{"num_attention_heads": 3, "num_key_value_heads": 3, "vocab_size": 4096, "hidden_act": "squared_relu", "attn_scale": 0.183, "bias": "none", "extras": ["local attention windows", "shifted keys", "gated attention", "attention sinks", "capped logits"], "init_std_up": 0.0536, "init_std_down": 0.00632, "lr_head": 0.00626, "schedule": "wsd", "final_lr_fraction": 0.0, "max_seq_len": 2048}
Each number is 500 + 40 x the weight over its row's rms, rounded and kept within 0 to 999. Layers, rows and columns count from 0. Numbers have three digits each. The size before them is the row's rms in percent of the matrix's.

# layer 4 attention output, 96x96, rms 0.208, rows 34-95, columns 0-95
103:506479494473525499519470506469491474505516444446535546496449508520505462557528462505479500446473434481487554505515510570584459439492518520480556506612488480563408516477564449589526541502596533463474546542507456497491530456558511531488501489556461492490464502432581438515485493482470534457
101:500511461527430523508548516487446525466516555522531549506488528508418521558530473485495512536509443464463526461583517445432435497496461505531511522541531462511477420516580537478494380506527471514487489430426574482557452511485523447449518509434460496449521537454507530492478509445525527443
099:528531473513509513477509484499515476480505523568518496472545502505508468489465536520497429540482500520574510561514397566530495516577481530610467377488481430536488524469603555440448435448450478500569484538490488476518534529482525506516483488522500471461444493502517510505495596546513508504
098:529542486470460474472554512513484517498516478465491490525460494475488477487491466502475536527464528587506543527601565544482505538510483559586532564485586569349512555564526474456535428444389495456490522480492521534522515493519494497520521470532480464471490492515465481441520502514482534518
102:468474535505508472517480523439489474512469462466508434517501538451505503503562523554529521528541463406526537470472552432473571551474416444492520483479484545474564392489517547551470476528509497555507559577528496461492433474510520443505565527454434440473484447475553506529449517469495476537
091:459453551566504548536478513480487530532447460431446524472575505555551530543530502487503546534496420435513485476465501456521536459496380560492510466455496447543497496426560427513516456493510433454522520551496534535545562500526474543492533451520514513504463521556537468477521531462429463502
092:543488497492503462505533478502455526579491453455543523431450486462493553476502468469483522513529517493432503515482477493427527557440488437600449450479457506537456579597481517448446476442590556446484518529506440455520503518441507503475561485565500506534482510512550500486479448468483440494
118:492483518504479495529491488457487457537517528497487537528498537506520492463482420522482497474500458537410513475520497457484390553499562492496510519533499517444547579463562632401387565579580575513494526493536468490487528507529521538513512472480495498500503538472541492512488538482490483459
086:507518474489503465514508459504484514501521473418503498566530499515503544473522557476458472465505444508554504412543500501515500488464496492468556414593498523443626494569418587535518475543474559465501505541480517530480525513494483509530550526497557558543511493504565498479513436532410445487
101:511485472497521470444548507501551494451539560496475505491440474479501520514503485466448492487471520491515534491509573407489589485553534434561513426497482402515524432503498469461405499451539488476455525536543473571499464492377523503478450479506508518469493455415499456502504487500451536451
092:515518555585520480531530517478501480460505505501454468451502482513473525469487541499546521481526532493477522532467497456499458449384480529555420561391624437457535499437427465499542455556455543508461465456480494470530516471494552443478514503472452509576495530512478549513501508465504521506
100:481514482553530496492524571441499505492500503413503518528517554493574566534473492542514529500482496443521489512467487400493534520537441505529536450485464423501534540519502440481466487528508519485534456513544466570503511457508513504519513457386517421539594515472470459554538596485489577495
087:526502487514569470496486489490543515469497516535509566507478542490477541497488499502496427585522538468529507603509488549501438470501504519567500504436519517478449589443427581412528509595567470444519463432481508440505495497508491493470545500536453460502485447520493466512406509489514554523
085:464521497498478474515477500479543482522459563520493521484428555483520523462540538544484465458502532427471486512382555588434509543533451475539457531544509436546488583545489439481529516471581490493554492511560438490493504506422561578547491477458502549520491502457493526519487494472496574489
100:463514522457492514489513453489455582484455455541512524471507511468560507518486557487539513502549456482485535477505442512529460596578482469493452542397555440486552490496525484530611494567550483468462493517538497539477505412477437430555518517458527525549512456459492554465481454497516477468
096:573518505485483520481508551548496518443524500486443519447497532499445461471528523480504512525492588514551513490557481515500524491469531577407470540456530521494545422492473484549577561531553457499511569465521536466550457516509551587476541510539424459478471505527419451479440504444467454530
107:505506531449514549548545499524559505569515493479510504481542494522475475492503531520537547523505538448450547542489461451585524365504630465492554541475515428370541521485505467510506407551467535503499522505458536467499538499504495527514499514506513487506466517508460543541509559504451485500
082:542475450486482506450467505506479496539500525524462504495515488454502439480553567526524467459485530487564491455516544536558470488481461455461538529451514448520505423424519511357515417449522601501524491492547477549501477484527514495503515518453468523444556456484523479550439449480434500433
107:526495506472457509491484494516502467542537518464448506482505556520522513543437451512487472525488485471436502444518560509497488508489500430422492459508516589524484516561464515612458533454622507521534568475487470505452450476442492496623530465474469484422527500467483522483503478559508442538
096:458475417595505551467488552509494460452483473497540531558489531491492423489546549544501497482509470607492481497407527560532527478520441569427524473519389540536512541461492541573482471440499514508536503471505557540492544526527493540536486499483475552493484521467523488522539528548475559515
099:500495577506492499468498485481540478488581550549491502500502463540482531520476490489496561559482493483555550389512563434503489452504563521417429521490563482547466484537520556462436465390491447550556480481561483507516542522480462494500480445485457438463461497494525487515496521474528435567
100:454530458518542506508486513495513469501461446485488473528493523472478431490495488478448412475539581458438536428517473460539602595564545480535543473494409525464508619487492520453498527464499519455482515509527501500485476476474524460473492479450427464500537406504505499526475472465480548550
092:465480495460500441495566510538530466585452485563534503503500499501486488510483545458535491512469516516515589475527551605498519503506474406620482469466484404482482464494549541541437499439453540509585482507508443496524518487523422477475515494539491529459552504494516514518527447485555441494
101:435505482514473510474501484501480498472520475536471479526516459509518451451511502483516479517446522437581569428440456480486493544459440400463653523520529496433466460488491439591485495532488455540501481498471449507521542563525481555474466489549460469478501580529514464488531456463492505499
110:541513533523529503472520507484460550515505467453513545520518474505514482471537469496493498529482460445377533476465413492559482579502576534542515488415615469411451521472483566488564503443526473464465523506554525529465521487444566497465446534519526476467451547478516505479534468478463480473
097:480514495509544443530503506544483476525505502442566481477540459419472537467539505535512504478452481503471543533526497449517435500613509499538394462514530413509525432470498569552438510457435542576502501573517467494479515528540560462461580435545522504468471519483515487548496522483499543502
099:518481491505512555491521548452511510458462511455459451535532518495540535513507546560512506511515577481528470544512513488552411582501572472466496499392478517595441499462468491418488427466572445479461455543478494520509519532546484478574494446422503505522529530517514467539492545523472569505
110:486536483527496470496485472468477467503505468532497512465485488448486538508525546475482502538468549491478486522529647579522496491479517563535513430484472559543540532422463538523529368429540420541464465494520533461518510495402536539468528516574462503553449508477485512531517482504499487462
109:506527529492444544436486455473498455466489484518491465493510525579481497499488496478472515510484460509479543496481407447556506537561498434509471522536477564505403439562549463417513401500548645505487547494442504468552515524518519500499408512547459511483482486541470491504495517514487476516
109:468498529548496509536457540528506547418516479485469520497517482491467545546516529397534543498491550501401474504499525494512527470569414548485516450441473460505410486552541463495627569458512526556523523529513539490505469541471459505493503482482510488531536558554483465537493523546570542543
124:495555541512497509492513470468480487531475502472496481522456507492514508483428546471498449476438408370496508485562519480477465549508425406427492471501482565482566529514503426517499475409463511476509487516488437481526557485525465515540495460568540488387509481472462484497560479509466533501
094:510508487505502583467449460448456490465495495519510503511474507539527502514518433497498504445541423513433444453509530437387438481528479508421489492419566457500478521542484486571468455494557454579427488546581477470518442516511505543570496509495530535524442462514463491510517466507550472519
090:524507456557440478513468504498491585513543514498524500496463528520541484465514525532515428558474536463472416473485512523506444529440484528462405473555571510476522434568501434484540525446445484516489433466500452501466468524506563535584515522488461506505542470481575456461465458540462572447
094:539509513529547546511514496524508530528509557525505511503530471518541525533497509453430547505509546470531433388424495567555498460533564475496486562495494483467445578520575501476545582480514390497464433501538503536562531503531468472538484497423537469451467466480475546526497452449492521521
077:507583470460480470571542503502456448516469512458484495525472520474500530509459457505468489463476464539483461480565457420440481531491479572595524463508459507573547502553502531545528484516432512510475473532493502480471372440498563420494514447568489517514524498505523540486451488559529555449
085:455468426471489453412486518565486519495563491511497528495523560494473569455499428482487471473556449508456470513428515517460467466567548512490489443505475449477510497484445481512478532494517549470507537452479450463536474544479546520426597555472504452490578452503479460468553459601526503483
128:528478489513491462521479491514523528457531528544508484490501518534488538517484534483470479533497497528533411644598602473496572544537529510482612539580502459441408530581472530440479498496523446488528464486468494465501520574490486499489478529517510492510450489463449505520508492513502465531
086:496495541517520482502493489465482563476411522507509471504485493471435476508507472520496489555473457515492502543486479529583518601531368529518511540522452549566465497446473524475460527481452451535431529511549570473451512542554576546547553490485504492475510467395520539492466519472525481443
094:567538456537456520510499490533441476473458495553438545523442506515504477504523486530498523455533495498591511556420557417441571495526593390499432493496479467493444539481590479473543566539532530480552523460540478552513520498520487511485536480569467503475453527477503487471497515501489497446
099:536510482462526545500469548527488533508546528563524489563471497549509526431500492492497529523496534515573466424490489483511473548599516467582520495517571464469589388570452549483547458570478567493497486478558499472545466540490506520469465499471533518554477485556491470492515533518421447516
100:533474545470505474536574493443495437511519524535528518483534508507549487483513500489497530486561508497423431566481495523539501558412440518475465540562496444444537534490536571567539488501396520453564534565552491487525490442452488546505512558515433537506481508500542506572537437512486448508
105:480544509491508511518550501432502451551450496510478469549421539473498510519466536514447516544531486575517531502602442557441403494505461482444421478505475537494479435449477525440531512483495417486547435495534510573513507481471445495539519506488512531492542531459539469531430573502460469538
087:495526544534568520494486492524513501456509510482519471436526524557507438452466488545497492507515510426505550493528533480422490417480492518569416420539513529525420558491465495505515528612576504494598465460482479537465557449469488458586467552474501544534473509496486520463514523487505458470
106:515454515458536508547516474520524511530493419469461501487504570494479508482478465491550473484484440497437530457458466506476530400459518600430533408515554473507471440517434549496451477453494574408547559527531452534488477439579470488484552521488512486507497446465478532526504530479493524538
086:518494476503468512510471476480491493568499500427509495472495501523524471486499466502521596496481512494473522450507532541489438510579419502475570527567580492452437549476466488459533530491415543516598453494558441565477455488586470496517490470489500439490507495453559567456461473460514565535
101:573518471481480495465545537467504509496503480492496502497568483512496539516468503502520456496530514436441515495561472433495503447464571411564491614447473452544514465470482512441593534522568438457577523549495496442524424452476496534535531520535517490542493497455525442499489508578456490513
068:566461476533540606504513494517528531484511494549467487526560496497456507547539497537426495524507527533487411450498504402475551469499448519458538554532478536486503470507498449448489360476516545490504539469488496542540437529499533506583431551525544482510516465527481535455519496541487439470
087:529452463450556498494513559498492548451521499551464483483501504504532447497546541567473477497514482454511451519468599442521433399479384461546454431486533438496534515517467508407517500593464430436503475502500527481522525446517469517464474497473464525528488430549511487476488499518489492518
095:472544474465503519483493469467490457464518459517483484482548473504497510490523511475501525543483467502442534507436405519539410431572449493448505448460418583437534461529515390455469516433504406530496558495544560518523502494495470496531471538523454527473485481473485467482589464478492480539
099:508506502483478503498499479523535416476476521526468528481524470498458508513510524523505434521531534500456560498420535379531445498476525511482509541532501509668537528500520522510429556403506494456557520505521429500572463511455488498505486541526530486544471473427476535449509478451500537468
080:504527565580496516456513478489536480558449509480463500485481564500519494489534517468496509418437594415507442493455461492497551471415482505589528511452527484528521583508522501445514544483468569502466462478505561457481548507503481561547497441479545500526476544475499525611497519476468542470
102:500550435481539548459486495467506527501505505501471503467502477517528499513492534481479587465460543545471489570443453454451481533558464491522622460451493488546481417466420542554548558500522537478545510512503540496596513444482525509493481482524529489550398475473514510485532449491420484552
114:492530514507480502475503519529514507468480485532473492446523511496465517535475513484474495536535403497520505504480537452406426613442590596530536546427461530525509451473422462469485512437398473496571533524468536466520483519462492458492491537485489512537477548527493495482449484466565438480
103:522487472490506547511561489497533473499472470519530476456495495512494464482452488479485482488540527515410430513567500478404484500609510535566502540477464569534586474433627495569486381501552553503496497513457519465516456437503468487513521494521470529477467491525496522496512534545523489549
099:473488536461516462509504467467497545498532461474473471498519507546560480459484529485479493459505507508535420474623544502551560517544538541446518502485406491479496521445514531486576576455524585489502490525527453554420564480474419481477466521454497548481487568484497439509456494473434462542
109:511554486523495541513529526513566537526510553438477483522467494477503537479492436465486418464493495533595508573522465470522490503434532411514565547444527572489543523548495593476546465462586548511454467506524457524491466538467513447530480448484536468507546485523471469513445472537559550446
099:505509535497434497512534484491524498470529462530501479463469482459462494499497494504447550482496525530537469406587475452473519528454468547557504416406393435486508548556477457551513495571454466518463537467497436530476477489437455593486496536545498465550528505464473515464436501509539523452
113:438482554502552538515517489542514533474488539560537500503505535483504527494491496499523479503505551593456595543467565488551523497607536500478489570417609523542513516537602474516477455493469385498472491508518479482498498498484457536509504472429501469527520490523499490478449502499541555438
097:494486519437504452497494471525522460509490518481532448486503468471457506481505494485521498446474546466464527498501473546611434522532479523479615539513505515610542427487434488574499459539544531493512497414521412483547530427458491505455476512526471472499605507501471497521570514475492544519
098:464490555445410492514517486501515462550459509506503501518506443468516530521526524524457482469490453424440495449503384524440575512471551520506546494555573554490533525492486446412544496517513441526523450443513452522454453483497453523491532518548468496523546470563513472537559502436551569484
114:508516531503495507493480478479523489515530488496450519519502507483496498481492463487524453470494529429473421509523565549571474481415466454518639422465490519472452356374597514496488458497529504530483497572475435474465491491504476492503451548503537499485479505512523523487483492515525502491
087:511443501538495497508507571433503519509500452534554491471515497466474478490485478497492533516559463525541557522513449484553502510462541542487526537470546454513481518493432440584513530426439471557547466516528449513529472427544491468453449530483569453531517523510427531599487581577566467526